Part of a small language model's weights: width 192, LayerNorm before each block.
Each number is 500 + 40 x the weight over the matrix's rms, rounded and kept within 0 to 999. Layers, rows and columns count from 0. Numbers have three digits each.

# layer 2 attention query, 192x192, rms 0.194, rows 0-109, columns 128-159
466495500493478523506515510499454510460491466521553503497535517496510501533449499435544479511497
494524500423509501526534529519512530486484459479511535463470485534470473506438520504503513479480
465465514568496478493503552434463506516464466490511447534501462485527523506562439528357550522441
511537513460487488513463486555520458402528531553487524466450488524484488497527455505583485528505
494556552453515454483403382535570498341528479491486540465509488541537499637565474490598488528516
517522456458489498511469520494517540400528499554473577546496536490506464467513493469562504534538
491457549549464549500451498527462522553507456471483547482479524479460592463512521579521467516427
495534536477473521547491442557512480452507529474490527447534437451454448560518475472544518488519
496542553485495469515516486465505478480493474518492527417507443412455503510496428550504486476585
529564498417527486465468470526436451528533463501431442504505536485521497488520507509519514454525
470540494496502465498399506478568436460496535483517429534480487553468486522527462495461509456455
517511515546550511436493535450480550515451450545509489447464484463442544458532518461573518543516
425543533465541548445462579450545497488495549560499485540516547540501529468523554521508493513485
503473425563504502461552414507519500541463457465535539521541440503520572524543459490513476566492
486418535487494506518462497487522538516486498526549436520484498542576579536509508507464469473511
473474513533486511487464500471407444459525443519478441501459531526451570553497530548448496562534
507492520465474513419501448539501477392525576563418554466507526581525527575506444473449423532505
514421563613475423473431531441600551445459500437495555496496501524571530542521507517565508548515
533535520517457434457551455533501504514524507492494424504548540519549472535446545480568495531511
522519487516563542538453457480474524539518480529474423450592565506510599570508583513464533479450
494532503503530492569440607527451517486460515561526533463488496535468548485495474475510541578548
476455518443501469457482550449537461508467547511491557472386527536519522608532458542417528491497
495484529464529509465454538423484440436500490520483466460478535481502481503459454470519486495545
537468515479523473509481522540495499512467507489439543497501468517445476450521598489589506485490
423530514445516508482509467487485420485534530519498438481474536495553435571509528492531462525499
491514412492552442503571471479453467503499502525463523537469481448454553439459568474470485456462
488545437571470478551491447451512435528490516467506524543476501564520440489461519487442499482537
576495511485562524412492451478427465524471487513510481492466450571512477509502441562504507524499
484428476548514532509510460510451432497544450437502462449554469430525496504512481461525528475505
464478525513495487516466564439478514472469496430437458484500567517528475527497548468524558455601
506483421413533468490416494527462522540420412502519479532450553488475510462462481404572472486499
521452540508541536544473506547442455576535524464545559455481478504438547506512525495519519497471
498499509523501518567513536559533504532483497515505476507501510562526535512457489496452482501433
496455512438474516570487444474519537477525463439442462461501497518509470565524469515474465525454
483432471452484490474459530482451463414510474465433462484465424443489497532486460454516522553489
476515478494510471502466450534523513477548527512511506578501530485552451490458503433614511545503
500469457473529471440503566476528569593468586486477520485546502525521446517443529493493498492484
534464490510451533490471541489454458568393487478516452489525463429456516472447474519452489505475
485496531500527468469482508589546523487486485557493476425548517500480468506500556507514496480533
510457518566515584489506459558449498472539444427576471496501489512431489497485470498463472486569
439526581454505487516554478554507593500517416518484501523473519485480462564476512506457412494572
478530483512435526553466474430538456468483561567512558488497489520567508494466489585494467535506
502468462489456521494572501497504548572584514511475484553557531543531535493461506483498575536534
422478552494488549511573460434516516523459486406573480468534470477499517470455548511418527536492
454495491544572464501554440479536506430540546492492504492496448514489497558496512420586432552511
425522500501529503468484473445579549527469517546533469516519501566510542462495509496544440524473
495585504509497566441454531476505477514548522469531492489483523479474483527509531481476514489455
502465514575470544535464472445408563512546470481485522542477535451530462523530541535517457521484
621517518502462496481484535596462560460464540396433595546489461508482513473509480533535520510426
498519554483491521490527496436505499448493549472449479510543570549589489494569541488479519501482
510598491542510553473518481541449508444456494507498522480494505529498510516484553498561511473512
481539535517584482582536514488503555489577478503492589529471482437489487461484449431511494497501
433517468530430485555534490465455475481512506508443496506462505530532475562499490481495464467504
447561486465527537576494489494504488463467529450523491497504523494529518374494444497505449505436
564533609555526486579505461561522529498514489458504547469551492490543560498523456499403477521450
462446509480461522484597523433530495451498524431528499458476507498515510545601547521566487472525
514521482533568500467537476432468491516514530499484464573505523463449519495523506462511559551460
550506532403530550526438483553520588491454544523544526442460447477424557480528470488508439494499
515501451506468503524543449494512471508529489507569469536476498496506487549518544455455464473438
518399607475579485498468483474471467468495522500428485602501544450533510519473475575557522528509
529402485481459519481477487436481484524494467470564408496573472423516501455457515534495465446512
470533515518478491449560476552450490512515544484514520524468483493456466464464514506536398515471
500474604441575536456538526444536481516518556517485470478472457469486565500453533555475442493463
502503550481448501470557459502409467454521467515503480553487495509404456550433514497554428470487
488532517491470491498508560487514573480504460511493505460441517481500509490451543553514522461475
521516481548523472562530500517492537500507472473434483458512497503491519492515511550536549487470
505534459544502435490505487499514556525497496519507534432482496480444508469445500500510484530478
476472533497558544483465535491497534462453535519529455535474504500489521484501496514516470528506
454507558481550497494517470440476484543468495488481532508514471488512554513534492480523488437477
460514576539493487533567490547491446492467467482534564534459513438492510418501485498510527512453
487500581478524541538437543477509508506438560503451484503527518625502401528538493483434545542434
483506457554434518476520493436528495490431471498522542479575608519449626487497478445486478543448
562538455443519522473573461520530531452520530423535502471515501485534531470536509486474550516565
572462423526422490525542517528572503546448514512447501524484490533541487476462434585534485478517
557575494579489497491511470530427521529482528563414450471564505460494472511558465527528468525528
481562535489552575538492531490434475453433516455515549473531487461434514504443455516551455535495
537533521521478498540474491470569533471478531487537511484495558537606533445525400441465530501520
526486489450461434537459561537480510547590472498451473416467527566481575483418541437517483472491
553454484488513447524489481453431438562479451473477484479466503446511516486493538521515589510464
467521489509442530477510566374451464529516521488541545463520569536545533584519540431487460524492
552542456558516508481500543488410524597478454531550545510449463490505456458471457481479533482482
488426480441426494447447534433489564493515505510472418594474509530577446509493464459453503480450
542496512482486445506444538497470444468499528554456438562507479528480492578516537535491590491536
461529564566449437503502492547492461574517505452436501508469507519573430544508441453488504524484
565481462517508496447563471495482528559488488502526524535551540440551476507461537519528428492511
475505505558498564494522523508470502493458459502447472422478559422466496539506536515485511496515
571552534506509512496502533597461467521466535556552535509450494547419548434535491512504443461415
443541453517447455508504488446545513446525474485463463436555534533514492475545530524523463587496
515503463559450441486507501481427418494480449424475467461419547581485465471498497585469438496500
475494461469526526468473456476419413538473489515471514468526501441473446441462477445514467458468
484446494499463528404416592463507521504474510458492487511487515471503431505435504501449511499479
483553545437474429479530573499456458520568487528466478508528500552499528564479418465484542442451
461428466416561486516522489530534452454456498495533537485483428473512464496486498400471489459508
549491527494542467404461452549434493532448528557484478417509479562457405478451421523485473457532
506475441481398504546461456547467482515537484465518589477548559450519448481479463535531475452538
527589547479482523555429450470444502461497505516432569535558429516540439502483413559471461412457
527499492553498505483504534526563482511502465505510489542512510485512521524517519482473482476521
467535456472486466526486475475360572525453532526520520455502507572478418519570514560505534459340
491503566501505476481548462534497482523537495504470505545525509460539570437444488459547471512535
523493443499498540477516535508559521479482506497526506507478517494504495531516533493512508475477
502502495487495481498445579469508533509478463493523512455546494555446410519550559529493510516502
512493519508494452498496488535514473494523495525461509523476489480505523549489487485496495465488
509486462524469473472439565513519518503518480531458486490487479512449455562508526500524473449470
518465451506525522471442554476548506500477515537497493459500523550468419536555559475477523531521
497473492512495453480525421538500514523507566508493516515495521485522587553523473547498475490479
539479512461516531431484450541472505531496501513472488519514459572505517483542486473461577521577
535544465469461433520427517498505551515482469522507519543460477472525542406518460442482504539548
569489469472470550522528456525488529476572501512524506515437583515536437414500531487506530552516
515541447441505454501503521502557475537505443448497537480493513468517526438528411482501482466495
493520549523411492456499546495592508487496470507516569504462514487448479447537566520497560509496
# layer 2 attention key, 192x192, rms 0.196, rows 0-108, columns 128-159
528506468515461429490552476467477493532519507496534528491502492466505520485523503520486510485513
516439503506476518451539485513490511528524537478514566508491508483495558501540477476487478484477
496472477454485489522471477418482531576486525455495550503537540484547473494494552523445468473482
524495531473534511522486502514557521421496513557428505590532625480486481520459389462536473459608
463506456523543500537475508528557513458510579505464499533501555459457483483472461466491551434495
554542461479353423471567479500439448579535378469518457461499387504507442483631633434498527603527
494541551488535568572428490470513544450435449526530592471483595542472514531450455567578491461455
520463518507454451404547491519444511573477482453519479527526404485513467545534537444514459597550
475479559516456523481497480481494516489517511480514424524524502506488489568479513486426507533478
495471513473492476482508532517538511506536490491551486461485485562458543477463483500591520556541
514513487502425511470503520508518504510547453485560449455524513504533498510486546508478425551587
521516449524481508431491506455494503447517496472480457454460565421525506482482507532451439540484
494539497541443489438587501501464462517462469537490502456503439562456525476468477518485462486461
500548533499548503496502470519434538537463470449507536487527492547456436431521510516496453453508
479453534518466574476408556515475478501421458419483516493513554549540509466524496540499552463436
496536484536484492546469475467440508583579466454477434451541555479512510543467496472486512486535
477484522475440443572541512449526449550541578468451500416477433477529549509452429527547477506504
583515456461581505575408508452533490567493546460531507598567487456519527485512511465457534406472
520496498476531440512512504480543479533482477438484494549489431584452487487454484498506457428503
514458497500432544511475500589517505450464444462487517506513513505512583500563500506487428501543
553436460505485489440474511485431504477477449498490504518455533528559517445527493427476496545477
531547478473470496521526526455501469523552469552530525490535549503504555466505497519534439434502
463614456475497505554526498488537430475511450489411454546547495534465478534447601542522511515449
519479542522507437419426516437499550557490513511517467610577439546567502487477471495544515560427
503536494516429524432465513469472489473524513537510520501429479468524487531453513527441568447538
480516481528548497490507498518441438472450494465498438480467567532515532460486526495572507535546
518475464515530562492396551476548540513520546523555532426472515502494446490493539439463468549445
528550550482492499488536462558491430529501498534517474484556450443507460502531532403511514442495
410480507465502540393480491485415559571552437484499496512555539544484447502507479460537479555516
483492505499512510481490436527557466517507467487583468520501475483481558419523449539406572552512
560453475441525394537520388542526498540489521503479519523461482478438464574498542451478561524439
530530449458454544529479555517565509470478440426494533490424545460475561553580447469581536471566
465534466532506413458449531495467493448480489549544495481463509415413519496520559496508416524465
508469529507510541490478437453552511547499561541544567508462502522495514451491489524499456501460
561459431483486516507465510560553447486546533494415548499478520589543503488542480508490523486549
462532564500496449460512424501507552497507471532558500477497474446468456553489502491522478500503
475586543565474513456517552410451490467534566489494475611459510549527609515558554497402424431451
486522523524546477564473443489515521478530541442484436538501530463522458437462459481546456385477
506420528510492495528455441494508503417523467530452538505468445519444469455487369567501466517474
525476545458577490490515471517546539483498440507494502476490464419427425419444512491593561481554
507497519454455529527461550480500577503488478487491558520514449562442539520622465499568491594474
520498416471487487510445468531537552511504447485480500553476530501522462518463506460484421508462
539492541450507519519505565537425548460554499574523478497468485496467511468469534487597523489468
506497541554447495404476609522406470503593477606469506450543541449486541545496526492536558622457
523563494439526487531558487520564475493577466478557537445548511496470507572540468482471524587536
484525542467467473459499460508431487519450539500434569516447447430545515584494503458535526495523
591538482569518554513484536477436460476552487558578448557560499474477451526527443508535555451509
507483592534551615474488547507396490504455554447504465462507486514433467507484500483484482512441
523482435494519482557476478451621430574426563528488497476495533503481469515577489539453482533572
560547447464534543472522534491511494526456559537502455479520467509592486473515491472510534489474
521528501558540559511478523378518569464511539478404527446481497535567436495504476489479483546511
466458451484536469504497563473521454495470552520557526412511434531450488575527461552511501529538
493462512437503531447510410528516537594510460525508459543479533522572432535549583529394491544509
449486530501484392483531523392512517416469465427453457460480519531524465531411510462598524629468
467490484520448496478506514507469479517455467474502530500469472492516461418532544520455501474453
453512499567510490486519513488488562481498578491461435537513560637456467513447552491508458514487
498477495465565485501581528520451511574549433569520515497532547481554441473465517492495552552425
455500570490547491486505502588443516462553500524461446498547542525552532512505492478460489488497
528510529514507495450402493595483539565563497499507499458482488500412509525543525540468547489560
479568412480508477436456442519533460493470493476570470492513472491487493542505474484573493553485
555485528538489549464469561550514457444512499493512520491549517452503527479512442525584495489596
425494501528433547574504479523485482482467499538492511462472518528473551498549547599503497459520
452472485553435430544521477480496553475472480513466475459431531471494432473526473488417427524500
556510447490517536486515472470496524532481485489533459443522520556498559403477477496539437505506
461531482494476498574544516489472521552489513481495538536521448496567513468469520524468537452536
517493398570523482496462505501474507544436492519523530514524465533432551526454509496466456486533
481531502543541498467456495524471544468458523495489465469452517548515445515528489502457510543517
519493457494470491540457494520540451573472479547597564523472461524487484487503513453505505565438
518406452463536486498475487499459582492473546507442515450487554547566513504485472516601523465510
459535488543495521465517528469492494506502531476471474509487517506520456470509541495433529475494
479489529525461505481506520426558556463517516539483423434569536514559477529566474480561513523539
522485515487546581564474477491497430488471457452479423501483479531524459594448543457494549488497
424546501545473482575438497511491487567511507489414528496460489475461593443476553508571616536553
479513548435518436529456510468540579438464449516535459476534473461478463496580548449516506518489
506521485457485494509481470459468544512494480475416488484477502504509493511503555557516517512607
522449548478470539455512489460568465444476459450464464536476479491473479594500464502525561537429
550469494486462514556548515503554506478488483489472442504493481498461449510503469451503542562566
476474464516489594502422461536481536411520478552524505487509517495474470566509503508552483501558
526435446562574527421511569497428523520507497502492499482435537522514526454545520567520495501488
536461549537504490515399434522405494513558537444447513565435403511511480572449439534516375412511
457582481527415478448521480492470544439538515533510540451489497496510546526567482471465552555512
513525527447430485498400549458437457544456428488487516438613479429478531485516466534431424456528
504508471509507552506509607447555483578486474459478587502527575480549476490541480519493470457514
548563470495453520541534538476437510514530496474482475514548585464444476487541519481477518509566
522558518516477444513550465470453524479516485500502492504466513512474532478465521468471501430470
587494536525446588453543511481491473446463463523495523581461581554516439515492534603509485433566
502466475501548528492453494452470521502428455533507464527532544501458507510497442456513541567457
516496551431625404455431435450506458467457431467445477472508538562517534531520535418449479469516
481557520483480454402434598482500501516474499485499426469547549529482513513468522462510541512504
462512460570533532486461516488491479573512489531486453501493526481499544400549493473485515534500
465482581520504522485483507486605463447566524449515556547587456445564502474516457531509427485446
499474449569459520471490493494440494517507524491529523509499480483502518572470483479470474471486
479504524531572483524519543550491533523529448507462517489494547462570488480518460466529439456506
465482459470553515496462472485559605506500497577558512436530526487534523513467529485498552569536
557557499468531445518483465525473533479519523555446509511443506473472470506529528432468515528524
459587530458464553456454504512504564524523509432492497403538503506516457565511556526478465551478
455478516508453522510523444472494457447490550521528465475477458571524505515452465544450440498473
470498516505533455519514515498460475579517494475482499537534505480500519507521472440450554522532
461497504481515507551462507484538507473557534462527521524523521499472525474474479485465476488534
480484532469563418508507542474469524527494567484501506547465488469582471535515455417501519545527
486478500470496491453486484518509538490454490531491533497506531491533503484489536514465449482505
524479567528454617523533497481498537493530480454554526458458551565513489459476507534528464450464
489566510486520467510573514510474482455509590503553436576531468480532574511562528485461484573509
497469513510450589565477479466514479477553491481532489484511497565459536440442444508497500436456
478491500544463494495433528466500538521515508543485465475453501465493484505513484470472517494499
470490453461505469438520564524555511498498500507476518440533505470481491507487514532502443530470
516446557444481493495502531548501519454456510434528464523508521490486524475462466525483466459500
468483518498490431549453488437416455536501487476470523479505491488527522550461503452537560521514
484505486454544505502515444529558473486452504464483578482503527432455468522505502501532469519548
# layer 2 attention value, 192x192, rms 0.171, rows 0-95, columns 128-159
462485478497523550555496488574470560504403487532473409524548561515449505515440562538574492515452
513495551476489531546527541510536496446475501498414530434420530528490482475519482485522550436511
520561566553495494569496476484497442463517479433484461440571494510498461547480495480479518506552
521495568469490517534463499497511538453438524555479603514515479500477492482459492420524526560437
503524544445510538571480519549548586482516463537473504510522560541583523520447485442451488464516
464559494439521493497508507476507448492488458555488503552533479564536555496551623492439513486448
484536512488476529513504484589539464446531540492487465431500495505556519455529555580518594529453
523519526501538445529504511492569455504437518562447527553461461482541527494565459524476440456433
463443564444490426431574507482523520489476466533448502506522513480477540518549413476521561512456
509593487512547528553561444533532492544512440465429438519496469493505515507512513482446478462420
428473515552467530512457517487448422498517540507465478541511493520464466544483565427465490444566
501513549524596513479479480510456482538478489560514478495562463451585454525496557499523488518502
479565559543433401538475482438492469441571537572531492474499491515588509464475501499489481506505
479429528532510511446519485529481589504512492506515502428474494537512457475421547510422419544495
507524418527443495503474455489542506532503480514491482499526488489469487559592495508482462523557
511481435413509576501550474509478497482515509532517469450522426574558495470431503533482442506471
461542547487537475498537499457621568515498482520485436527542397531477515553568502505494490413503
580512428490488431506492501481519508521535471541499479462480452467494541566488481477528402445533
400451517521479485485507527486455533523498517541437495524594547453542518530522510521484484452464
491519425522533525378519495462514503518487496449483483445450508518457479470520556473520528586557
506487491522501548553494488517488469538444487393500559446397474494531503479512491460538526448532
486474502473522539532502480575480430482537506531513529521500535484561458500525538472550485499541
503518500509479484467530477445490456482512480479472486393529449508475526434545507553563462491599
531518534513522467501470494445504534483554546523568546459480468523503455532518451467506469446472
463513561552500501498545418515530550508531472525543535495501472430487523375491525515454484441561
458463490539455519489479493543486572506491457444572449531496517550482513536546473488582525476539
466518447490460428492471581520508450480567536477486515516537506508472485513404499485515444505503
500449483438480500487501612506450543454569532495475436526526482549486529487439505459496418508506
435603412488538498498543524477494512513493563522564553488491460474573494528492526584436528534496
429440484535455511511534634490468537426542519506581511472538506471398473537511492481445469536515
564545580438494449429460553523447482506535514451477530509507452510524470547538564438489474450478
468544431556471501537527391507478509531519502510522517467477512498469484544485493536455550494520
425477437573483480465516517543566498480471561511502534512543563571526500558459471540490453441375
448412557584481491536514457517470550445568528499431409533431568476508478493501390473548473551520
440488385490523496433545517432458430483533527511471513516529475469519492436491506506455515536467
540544507464459507479471462516467449472528540507496478580488561545476465492485477441386491468514
529495465553529471479395465536492589421472533504468493544462560488479479594434507491534421478493
507544444488500501495408498506534404515515548548500506480474532535448499517442519492549455533467
464548489550530522464427564413514486471450458528539537430522565507532510458543485515580434581491
437523562549538489499545473561468454515532473481552458481507499479463476454503473545461497491505
464508483528468527478521567562482442495521514466476491496476516453541515431501581441579502488492
457474444554488450582544550476532487453532516502501503479480477444494452503445561479487452511475
582513461463508507544550477523468529552528530528459557523526468507506436418499492536520518543514
542501524500508484420484523532519515463490489491530517488429536566524495550484483529474520481525
518552505519526450488526523441536550447454570456520408463486530531497530497472503450460483469567
579465530526529497455565519481551475501531472458529537505513533567505472469475488482494561514450
459476494418507528429558518478473524531450457498464576481496493475498553487514484496502519491555
494495507458549495522472579553504503495520451520558514506474586477520504487438533529531480533517
475508457485512439507581525532475494485506510472492489444480544520510587450530468490512514414504
537547476448501453529565478585535539577492458478484539444556474526485590491526514513477550485466
509532517452479536544568590498431493502540545435529489567483536503593517511471488425517539530509
483458483452504543536520429553564509503461491399493539501499550517527472537483477587505524526526
571501501565431484407569517496426548576487427465440457514458413454567546536501529461492455519540
512530470552515493596506547477516533520421498466504451520506479512570473522488408453467489497495
552506433538449537458589501478513494536539490553426548542491478434535562486467499478411504531553
472466542478520462519485481503536480477452559560512558515475542457514479516459458558452549553456
514473485551482525398427436484504562558512601453483373515477503507458498477592473533550504595581
476509495471531533514544521505449530473515451490533467479551484501473561496515577469511484554467
516438467482486505558521477569530400511453504572491545511500452531516464476545510466457428464424
427666534532516488470500510531506514550485509511474405576421467518523478490443523498459470532523
502406580463473439551465528445497531510491495537508508557457525425533501565594512499465472545511
388506454503484516466429464542444486484553483500544524506554511532537527449454547385461495469506
550499511524504537546517487507510509519557467489525518479513511583499457472541459470528509504515
501451483483546436579478466418472522501462503560517454397513539557482418494446471556496519457472
505462461435478462606430470528462470462529515552505521519488529473528540495511532512520504545498
507504478499428543537460507451497437486470515487510478554565545469490581516528520481529508532493
564457502540558535562492472400485519470477543421505485464501507562559474531506560554510488445572
464518510578433538461470518479577512537490533501513479473437528493468512442483533568570561528531
540532470474545526465531479468489501494519503490521457467514410534482502490517546526499512469502
524542532507536461466526423466512488514517533530491552521427477471505506509459441475493483539520
525490503499440504587450531545547473485463463542495464499429458461505423497431484489490459534554
454526445463482494544470516505511490494442462502550534516463456591561491533478533492471544491590
432506525500466512423465465471517462461536498557517549518565450474443545442528493546537480488506
507513471533442477499473507453496482566508455526518487468526526453497487478550573466512487558575
459480432499465475514548514594604381482555463519478555498497484526552492495524501499524423481450
524460436509503575473452458513471555521500479537473498501433425548469504464488542497491534464522
484530543539592449513518513509488502514467508534523461497465510540523453488487516522446471466397
480519487505472521584448472522461470472512516492527450499464481525451459502442545574465539509516
564502463531509484548513503485515485541500471549483525479503451529512529541479476450470464486467
470556553468565510452530460489523512468461462549438538522518530521490484549458532575466492493475
481503520527569525580444494426545434599431508456457591484455457489538537486463504531454454449467
510478528515503494434552537482523490526446465518502562494441447511575510483519542521513485499487
484498462530458545494497535552489523473506506472465482536529496539482532530481529495463454489454
480494521502486502478526522494548421468474495562532528507449456530509508585505455500548537495493
532447451442469506486513484480455538447507492476460501502515500571510492556475468574500458536573
541451494453511478498473487486457533533485425422540572468510476444492477557489457480476549442524
500496561515455434565524493447511543529497529471565483535491448491496494480488483541467511549505
447436447468507480482530419455522549492474461486576523464535485511522533536459468459514490571532
486459545466492501446444557536485538499486566496491508513466548487468560511506549546468544470491
481481475468507509467538529543446484441486468498537494482525528502468521526499479532501445496530
451544547441521444459513448496517491542457527497526512575490472542537550488460553509446476507504
462570518481498489529513524526588440526462525533508445526507482506458580498546453474517538528459
466524589469510422541495503525595481491494481499514522441490440472467469487450450501565562497465
537481440484568466477402453440485546515511562520452448428512519571515507483496567507540504529497
492463522516519502481517465475475534475504529538543512481540467497510545424465569511543478513486
467478493474494582539481494534537503481483502499494467518523513517506554455481571485495461523522
# layer 2 attention output (transposed), 192x192, rms 0.151, rows 0-95, columns 128-159
501520503463538459528518492456568539456558548471553496462543483479485544441463486412434533482447
426535509448486508512453490436509479520510512553506486497556511509590462517544535524485465554485
506481450491554514529501506502461498486527500561491475477526553516513518487497495511486499480449
493485511518462510488487500459579503438504439471481508468487491462559487534492471592452463510545
482538511474508429474488491445549427435518548573501547449454501460521433544503513466568506530548
501497515463540414549455546504570517455447526447498559504504570461508488472517531496492528472543
549474534570534513587513495396516502523484481494513534444511508550415504547530515475516504542503
472494470517453563456423534510505545481454469436600553539517507501500503491444508545520564536485
464534548530530512539403524469450491508471436483485530476518563474501481520480535451459504557544
514521504466486490469502533475514486520452540530556474466533522507524451510528502488514553510535
493496423417470455491496477511488553526484448486589520511473511541530488487516474551477485547527
461434532560505533503566581566579578496529555452480548519473529492475558435534509462537568519486
549459497495594468570483553477509493475487459449515466491491553481501489552439460440590438542495
519510515512529478539446458520554495444442518472497506531473446476500547388508485515532503557490
448459520494481556515501484462422503487521532556526496509499521428468483551429501477506499520469
458513498517540481493413514533502481513434520458492490498531451499454535513533516489465501487482
518483454519549482570429493497464462543441486447540514528383530493512495438445470523561571598451
489476489477504518468452468516500506538443478448542457498559606511494522464487505469433492529504
493453530535412464522494468466499461477494539505483538505520472537524521541465497455473481488515
495491532456452493490503521555456510483522530526494507522608491594530470497526511460528479504495
574510482552492484457506506522457463491547500474529471506559496483451474521528412541474490513488
513530480465509495430569450491506428447471458573433457541519431443478492596520482483439536465536
487531484504501560499421559511468444589518519495544514587460519482459478461441520423533485466429
479521541506467485550551512527537542475539447452502557508504474432483519517459530479536530484502
477491509487515452481561443503480502503554532516534513531464538420471450485494540478529552563488
520505572493441478448503468467493519455475510546498478466495522503540521461515528534487399526496
499468535434503526476476442540518506511498502629484474510551530519520466562472497534475476460491
479535484495571435565498476497568495517475475440492547449482453472536475496537515537449488484486
549455492548525471514503519523433451515463460425446549480520522544437475526426545491503536472490
565521473590409463510470439478453500622488432466472502490567497511498576496469457481538495525502
497457502501554486487474461504518482544491480496524471519495506427421511585466462540467477545528
476409535519408503507536521497598439490522540454456495471508462485520547474448445471469453471550
532495552463555575477453499436387485526490469538501527510485524598450490480509521500486504570536
599544459461471495503457500473491501562457447484562559511578496555417496494490550515539518473519
509486520455497544491483538549472464547517440424502571430477506475510564504492507458519463467512
487470533435537437518539459499553466476472456478448533557532473451502521458497544579573534505532
503529502496490526502598442521444457462502476501515522485517431490508506511576457549521581523475
475427564538490484491560458428516496510528514445544439512480461501525464496506398548496468495489
550456497497476478482451459574452525599549551466468466465537455515487460565428430556447463454506
500549430431506546472497508451490489449485494468519483527557560504499456551524470510502519478524
502551505440469508527429512500546517517527448473520495420425562542529517513490483594539465451562
503568566452499514405512443527510517496445447547518511513501545532453499450570456527521443477522
508453546470518428500471525500550491483493567525552495428507450531499511444508462502524558490452
445508498498482535558533518513532505515489536495474502530527486457480536452579505482497523521474
458460503493429529529525499502440475498482442519477533541507508541446497523544525513538516513502
490499549497482501497424431478539439538471577536521481494534423528469459522507535504523443450590
508478478558517540542470459480427487478502511480495486488493515397568462483494510489480529532480
480539556517502472485522437518527477501513531513493478514484457476511521432475467513487457466506
502479537541500485487411504491548439463571488535521494510530547534506423474554513491492488532504
487455469559475485449489498442571528476543495515487469573430444502506434553453504533532565480495
525548482546543525466533508504511480439538513522480522505534510508509504506502481513588457522518
520483484534498448520501506499485482495552533548539550476536504481477485470511515481535510500449
553483532475435490523479460580483545398552571483433483485544525462495560491486538500518522549586
468496443479544544479510496502478450477574550565505517608449529524459452442468547536473548552462
602522555441464523494455583548497509494529508484478468517466491497472518508575475538552530504565
450491507472542491498487542490563487524497471475505475537491516528530468525489526478474464465542
513465550504526513547505516509543497498524425558488580476532450482524534492491472479520516458545
457535496485495447486503446530521480526509513520486539522461517515561447561457471530443523491529
465502550473503467457497509438471469492536437408504500447540510482491518528478499515477547516507
518456515505489461521537500482459476448514505509535500461542508488491531492485567491532489448426
518481501496489566552484462515454522530541484526510514419564552523465459465452470427542587460462
554541573533527491523483463538564450508518437543450529485538458505465460546478569526486506498537
512480458471490506485503530468459483515460551516501489518501493467456461445462527551490537484504
472466449459441553443455496526530470541453477518504486523480498479504570447483568495542452489523
520486471477496489497538461469442484560509481551447540435490462487479505486520562492519444453535
539511563450539478515457461518562556462500469554519451500551442507541513468490526534502500522531
523488529477515461483473469529567520491528529491528459470530461488484528493499452480502550473558
482494460469506512500489462477470426473540429491530525498482512513520479509463453470556465501502
473427480530481563542498511443520479457535549531544495505545635447551449506507488520503489482504
502487522562492570521518539497463580501468480527500452478499550518483481528540465533544473483518
450534510501554473432523485479477493460489528449481495492473540553488489488515532585545513505512
518527564518573558462433470518460532497538457512522531515520505515477439509484533544473536487467
573485525492497484474519575537520516476528535443442455481543516496534516472535441488506496471528
515424500465601520444525495523493525467506533480500475499453495530500522485503482493537519486503
501444497511589502444510500502468529478452538496472520492494496462472443535475501509596519499516
494546481457486462522475546497506431472447476509562522537489543437548431498540493513449478525509
491536489520416503493527543530469489496525455506484523559466516486505442487521491508437565532540
487488521458509499456469481485535446466522485485477475516465502515550547550478537511504527530493
507538451543522491477533461485496521493479492471464507551496530482537422484486517491541527531502
514542490507444445511458489499466515528567517467487529497475523486525511480474472488491499531507
484497427493535481431517511574466521427529488519435489503515474468540463421544477512547482525520
472502503482485529434527485530478518499515502483534521532501563571497490497444432502501497455541
535555563459491465522506513518476463503517508488504525476499454493459539460532485471482478513530
478468596505504496505437498528485505491491483481458478483484559532519480481485516532490537494541
543488491513500442482489543512561501501562532499546467514457524501528501462524475503518504525469
513566475522448519465494503505469508473546550504532474549528529527553517574437534514491468537492
514527466514492601484492538505428490541488437526529470479518529516481532489524479460526508521515
557501484553524524508518509543528484425527541451439449457520546516496486522504505547509518417548
454494512495534543527543485445546518507502496490512494364508459504490494512525473442565453480526
468516572552525492529510502488561529494544529535463468461471464498547502506460451526555473497534
522474512538445508453491502502500514546559497471551478467512525459441513489536409502458530496511
533504481528490507553531496528415511462529497456480519505479464430547508519512582505448491490471
531463439435437555510489475485468487531512472529499451441484565487504523471521538497477494453525
486479475529534493505526513530563484462527471536480475491555474423481490539483529524479548513503
544521499428481442529449467523486483491513485493502527495548524522546463537516459495474505497541
477520496515504459483524544507458511551517522506458526518430455485508401470471527513483503516563